python train.py --num_hidden_layers=11 --num_key_value_heads=3 --norm_place="pre" --rope_fraction=1.0 --bias="none" --tie_word_embeddings=true --parallel_block=false --init="uniform" --init_std_qkv=0.0361 --init_std_up=0.0361 --init_std_down=0.00768 --learning_rate=0.00254 --lr_mult_o=0.665 --beta1=0.95 --train_tokens=453300000
Each number is 128 + 24 x the weight over the matrix's rms, rounded and kept within 0 to 255. Layers, rows and columns count from 0. Numbers have three digits each.

# layer 6 MLP down (transposed), 768x192, rms 0.117, rows 597-619, columns 0-95
169106143123100136158117134113141162098125133113150160126090160151122115133097128131099111117141115166155128102165133111131104092157130134126139154141138122185181131125119120119107090180077128175118135127110143136085098062095092174160124143125129083147148130125137140121124139158145129180
157166110130106121133141155136129187154102107091152150109151167141141107124121135133130115106150059145091115096136131088089102180111107121105081140128116160124136123137120098100123145140116093150080170096138124132124152142109107161124137108200127094142125176134101149118150115150144093156
098134139106100110078116129142111123110122088128098137126159119120117101119118127155147147109122100134164121070156131108158135138161133151112131115128151119120119176142122103122173089122158136161130139071103132068136182095147112113124144106099127154120119100143107116128136105143095116126
139094130101166108165114144210148130064107128116115131129132100153153147135116131132093088112080127111177141187126154124127108141109134137111134085140154107160158106159126140122114141129097085134109157125126109156126184174127126146119104183115144153123093150107098150111151077148101130140
138127125173128077103148118132111100115123148109154113136156125129086095097106134167148119105127140123110126150139127150123133139106135086149119120157160108134098111116189144137154126105076141164122148172159107098134112126119075097084116107122130115141129150154091140090114117152101133151
083108107153101104118155113125164077126144089126109157135137153150093126140109117151179098102157115107108148152125149148140134152146154146114148101148098162073113092141157157121124115117166143106139127164107123114154102125077158094147140138152116091156140126143149103098134166101137096108
101143137108114134108139124113155112145110143087134153135129160097117131149130153114162103084151151138141097049150097165119116147135096118056053149096132126083148112143121126137123085135121126136156115153125134111162109126091105155090083091101101134105132153130145117112116111155084103122
109156109132086150084118121103108135110136111139100136100106079150082127128136166165128122133170123150153090141096079157107163112132112130132120105131082065126132152133128150131140111155157142136150086121145139127118128131135109133123166152108167131119097138101131102131164174148144113152
141123103132113109195126140158121087164111117116122130124117138156157133153120113088143171156155129130147134132143103125139123157099136149153127168173132115068131148173120178077177125130099153136121177095171111139121125105102123116122121123123143134118137137081135096116153102138136144133
123129125127124137124143152149124119116134126145138089120072155123106136129168121147133160151097132119165138101116115123105073092093185111132123158105099149163122093110150119139170105100114116139122142136105129145130134143139124098113110075132076121104138126127135115139126083113165120110
125140134184142122121170043175140147122138143123085116171068072132111136126127133142174149103060131194146112099110135135142139129133141131112129087112143146099131100129134095100114117115157146145101095103119097125134127151143123098120103143088129087108135120164163100115105120130134122175
092152114151159149132172112148138148132160128128140157089129194132142099124115140098159139112096111122159118108150134133123132162198153155089137140159163147122115182150126140117138161154125136151116122117121131107114112144114117160087141170131155128120126157118129125122132146177135138152
074114132125112120109098144145101124110061148151117148107132122116095112097171110124150165118155183180136163138126105131096140076135140165086113200169165128122093092097161106150155119140116174157112138116139136125145147143132081128158107139149167152122139132140120145140130130113101124121
124134148098111086181154140118142160122135132144126127084117103127116107132114097111151106132160140145106134106124124139144155102151113158115133148141130159166123089101092134108150098125093120157104101158145131158132158114133197131141115076141138088165127135130165145123107109110085136135
155106185143150084101116118082120125122140147132140128089143057160086103125107136116114101148141083131114131153136153092125145175122136083164146104139102131116127158130133133096132118112108113127103103117158143091153101094136149140113099130080156087132099084152088115143181144110118127121
139159137138127090138160095115117124108124113107109091085142103135143070153132133131145099071110158120089135137172124136178110158120119119152129109088142069112153102100139134148138116163109108082142130113135085127144120103131135171097089140110110144139105119160125116087154116103161139176
184159106127112153122086155140156138182106136114128117093178120123132164150169135123101129117118132137093133106129128123146148135160156141080136137117139150099132111179162100168148151124125110124134124148150158161131128120120129143165138095135183108143105140166125112106102106123150121110
136152116113093155103137123108148087124166101131131162126123109160137105081150112091121156086172124124124076125106113135135125116141143146148129134149112141162167126118142163134096106156162121132128129076116124111167137133125107099133131164167129075139134107088121106105159120108126140143
179153170133114150155133130094087140131109125148182104106105105111113136108138138148106116124110140150174070152074124124135083119175089145141186167097151192145101110111122113127133170109131125132099129092091112114154122139123158112125123160136127140122140167138128120132108144109161110083
177146137127113081122120181111142098076143099165055154099132108135158099148121174107104138146162109087148185114096130141105167079122134173149125169124066170062130146132158116121125104107118123110131115142136080123134174137134126126151091123146111146130155147126143122156133121164098122113
065108088115141133128129150123193191109089083158128150174135169104140126133136142120149137142122142134107136111141133141103180079111100175130135120114063121128151091135148139103146131103086136147129126122124137163122139120110123160133165113131101107132137144118115151159104103136114179117
157096139151140078128097121135112106112137112106094110139121146124129168118099103140095129084138140092130079094112125126137153135100127143104170120115050137144121154092120127178142094146116131074127142116130124130112101125122125151175128159134149115170161104152133100126105175075117171114
149129133114131115113108100125119144119169143125126055147129122143072111151179155134145097126146168128123097128143139127116144150145138107117103144101088094133131136127084147115119134103151115110142101146144141140131108098157132124172127155148118170126075151180125076119100126110115121143
# layer 6 MLP gate, 768x192, rms 0.122, rows 598-620, columns 0-95
100135121166099131122148127133130094106078158104184114110101130155140132133167104148163140162125117099151163107149160123169138156123115143143156155105153136133138157124078114088150158166107106103111101161091096123139117150101103120123137099090104153133130120108172130092086125110150157133
139140102139141122146130145103169114147142102152091117167164175155145144150137177112144092107164112112132180143138147100138116126169118093110114122075117057112124151106144133149142155114095112164158120141118127121153125127130107118139159115143120120116141161126124125170132122121163125157
110113102140137094100144152156135200159112079125159096091111161075125132156107116132135151160101112124117135099105117098129122131161132124107111114092110119169145101189104091166116147137118144173146160127160064147135156129127123129179136141160133123079103138117096130133105137103114137086
136113142123124151122131143112099147156135154148164143131120117136129185126178173078173126152142139102121105126120138151076140128139151100131145131108137138123135137135167147108149144110124143129121141125166114153122147111147140168134152137154128119130112128175081130128115175118080117117
100128141140167113106154114095102148140100113139138137135131132138079118113133108133143102083150126133153101164133082099157115118138153119116108157109156131136096132141110084088123113109162122114110112145140091160094113115087128121131114081124087120167130164134112141164125115119107124123
125119088136120098112100147133131153185130139114151151088076093148116137139132100178160123100172121121123144092143094143138128128132130113110138145133082126122120107118098177098164109059103125114132156112090132127150128115098115153107112121113113154177174131125098060106095106110087082113
104120108139120127108148139137146132113136165168093146108120080097118144124128129146130155142152171102100131121101104147095155139152101123160131104106140105155140134121135101177151121138131163128111167159172108090123100116098096113101145169112140134143103156102120148124101182125130174092
086128133139063123142101134125146126092154152148106132068138139112117128140122119112140130138132141120153150110112130111093083143121122144112094157134102122132138141081145158114139172111125158131116081129151115145119151104162123104134123127127104111173145089120122150146089125097125130111
156123116115144065102110097131107107139101145122119140128118118115094088149154076123109113127136133146145148104090119115126138122195130133130112113104113127112105110114141114133133115092146089102127128132109156149124120106112116123130165110140092135172108134148105119142096074087123163105
111052109150125125131137171084168159131120105125171146092140111139132116093129126090072130148122184153150152105140141116127175112138105072099085113155136133125131160144068095098127150178132101125155124114137130079160113151105130119138150107124130102127125134137108096122109118147160111166
128140127139143168129122069140151125167104160129149064112127113139117126136144133150123144130116113101168121118129084098144157150125104161144130141153155121117119133119131088116117120129129156162142097096106141139134124133166133126137156125162157103117093090114136150110148153119122106113
161131136118181119143125111100140123128121142128170106103151167132142118114155102132111111151145129124085133157093157150130142142191120111135159090125084121136117144123154122137144134130126129132130121108170122117117130080119109084150119100108160152074148101136129113184105133138107129104
156131170135133144097123149082135150104116143131130136130096123139088160164106126145112124134105132123085141139148152140144104148109113123135118111149102149088114114066112148148078153112092099111155101109111099175120139133068121150110133126123089183158118145144120120113115165099121116124
120124136112129124167078137153114125121112125083106114157168158139120111121130119115103138101143143164138134144103127109131139091192091084128167109140142143103125158143116082135141110120106156154138128146122122127126118123163121087123130150154153132145152093103121170107079141144173161117
163101117161131092130143130122143133143130134143139156136113148140155167156139089140119083138175083118172177162095101141118139131112092115146125134155153120151140135167126106092136157114136081151146108183168113134096156114158126140132104116099119149153137140144128136143157165159090151138
093115147135115117134113116137125121143142079109144132161053152137174125118102136176113146101101117137174150119143089096126150163139112128148116077140142109152112161113116124120124166118109151066094134127202157116124127106147137139127093108099118149101126142146115132140118192154086153141
124119136136104107115155113126180093154102140152107112103119140134142138118172136096098137134168076101110133179161142121107154144137137120135146145100117151094134130121098123141095119152140153129136135154156143112086117145121070150139147130114102113092080174088097146164078125133150114158
104106117162135141100109143125149135111130118147105114094124117112143140088148111142161150059128116102186115139073106194089151132129100151130114149105087177091141071149128104142147088072117152113128118143092161137104137119163143138119121110100164090152175081146097155114105169144099118118
111159171124111116158152121174096134128115095138085120137146132129176186077139130109107089126117129133120137152114156108140083139127097164157112135140108093133110117110105112138169113125126132140099135160114139151112141098171136126167108140124114138105080107137128151129125109135135134092
109143091155139141095142118145108135157144087190149124151124130159159119142058123107149154101148129114122149125106115158140141181126133109128158127140093115090133085147210093134124099114117167099114133109156124108120142112110120124141120143132099128117119108123126118136105112151188119133
134184143173119134122117103138149103138186111103129148133137127132116139118161149133156118171093140157143089175121071155135116098096112107114124138126122152123127076112131092147139179128177094117109120104111173073133155166115156180098094117126130146116185122138124138150141123116096166127
117173130134156097112071107144130126093123099163130179169148131138081130152138111174110097135135158110131122112110109147123106109128129154173098161130133162090132111092138155129129166122129106134131106096179125156150097120185136135118110117158156124157109120147124166128105142116126107103
116144121121144135105160161141111136120117096130108148176096137121129121154137115140140113111105165111134140137133108124183093174108126114160135091105143088130102176119120112147101101141147105096113130129151124111092120106113099111161166099123127108133147085126106153126152150177122152132
# layer 6 MLP up, 768x192, rms 0.126, rows 598-619, columns 0-95
160118123132154106116110114089097071119123146165118139102132067103153111118125069093101177116109152163116092118124091141175147134136101148090119140161158115183129111188097185115177127166156101125110091189146150125142117105109121138121114150119120115127135144140136117143148113129113101159
111153149159087143147138123124143084097134157148134135169152135103128105108117145128111126130119151139127118137155132141144148132104113131146154133123147130154119124120146156121080108156086118160125078116118174161128123150107124131131126131127101115124178138103137156103105125080142208141
153166158119136152093123144130169128151163093108118104156120109110131104147100134148135153131155129116119102128138138165086092168131125147095067158138176127122127131127086104115111140138140109137119126155142114123118096093109130114119137163150157152124152130139124128112076142136100131103
117126092107147142137095139120098135107135156118142175183126106093131131121123095132144182107124116125102180096142092105115142106125090176102102143164098105105115135069114121131115165149140132101129140130093140141113141108124108126207132108109162118118128115119081103118140110136169122121
130114132115167092164127152114133146139100217156132087119162159170145152119121090099124136146120150137158124129177135138126098178143153094180148125087124089141142154104129111140140153115098180118093126091101163097131132143147131142132160079119113081145062133150115136110108105124104125084
151125134180110144101132116114110132131140150126150134125105106172114079090143147127143150125119104111097132154103146199108083096091103110082139094142144138156143118079186135120178134155117150118077168086133107160068099133097146154108134161127156145097099160089127114152105127120127133154
107100123144136150124084138094153082124083134070138087148128134140162136141144156101108140131105102062107153078141149110145136111132125112126148137119166114109132138135109089120062103119092119131164166162144125120122131062177160134132075129136121107154115141147109110124108115091116144144
118124114114102149176176166121118125147127140127122195147157123117110115114137109132122102123144143129145100152159149123139139130125104132162122105137111163161096101131088143121138085192135155133146103108115156142146145138157113164104145110146127138159158124190128138157097090110137115111
152167168123141120130127140108092144131104102136177118091099190137143144118102109145119152105138130095122172114095146123121158117108155091130093170120143108111105124143123130151122125143138153155125142139127125131078129095175120126159146125115171123166140143143141114138139113136137124105
127094140113095164151113119148125141114136138123134148151139085111116099108125146187133140150088136123159137162134083156085115159136099106093074134094109136114148147099126117140095095112129131119135101113104128117111124144124142140137179159165122117152158115109150094135122136135125126112
132127159151157124103142123114103150130106099103163124146140137119139094107155162159075128118114160112142076133089117135132144105103122142105129118147113120120126125117107128123136118129128129146109146120148128147125152113152170106114122095126162104158121144172142102154182128176131159135
138136131169103135120114122143140150098115091118089127161141089145134127160071118096136202129137128118164091119137106089124083130057122121090109140142147121115166095140163119080134153138145147136141100180120092185087143104144129125120169152138129135149105081124133112118160093164140131085
126110163116153102141129130115137142128082113104134125159152169167109115122110135138132120121114126088152154154129116129062128154143120099138103128147117127165124142120117137150118113141110115119148106118179144097123119171156092122179140124120129125133133105115114138124085106163135161114
185162113123102118122109158124152138155132133113099129124099133097122178102169172158133133110142170120111131129132133101147123143078133142091102149116093128148137159092181082155100083147114147146138118102111167134140157143119095141126128093157149158092109093116118146132117104136102108154
116140135156143164153107174114142121144154192115128085109083127150156154137100104124120100120192093154117103131052113128076164142131136130113115167132096126159140114125158106124096139162137079161107128161146134165176166080145115117045158097120131128124133085125124108124124133110127095114
099167152116142141108151119118127128118141140155125143134085112178114142104099129117145118149169089135144116119124122101187141189111135093113099110133101179115153122141120099098119138127132151139151141143145111116116138082124122127122117118122103134171148102132130132129106142127113069162
153116089167131144133149097140088174139117120098161113115114100158102122123121132122107161119109154173128136101152148125130111164123104127123131067101105109165069117107110121141117144108130128176129112112138150121144120120155174126098130121119155137112083169136176155124127126144156121131
120100126123113105160119127106117151161114109090185150153131130087148127124095177105135135098122132163162129135130128107146161162152116173113135105166080097126140202195152123122127153145116147110110128156132123093184149107131125146096113178125121162107150099154142120140144107135149153138
149114117161136103105126129104102108185098121144149141098088134140146134154109171099139138170136159149155091114179146127136109105154148176133137091132088124176119129140132109101127185130105105107137092123063104189122105089130195127119100120130110091156180115119168170186101158135155176112
129117142127092147130100196104152097114107130102161132124080097145137099117114161106118099154111161134103114115174109131126144128129126117151095159146166136173106173110142110147119127133104133133138144116159137106158125118111143103176110138134159167154122149135124154124100169123129128141
108115145110138108133116139137127159125115089168133136117157141097119095147150128156142169142096138190132173098075130152125092186157164159159133100112126086144127111127127097114117097137074138129143112133174143164089169084122098110144142129118077104162113160102093123117129105138179081139
108126105117161114149164120100107128138150140098143139133118112128114108139114119098144118142120150140151138092132128052141139166184121188125125114155111142112128174105089158105142136127126142154137166137139123093133148142120152120162136147081138146162135100088105158108154056083134131117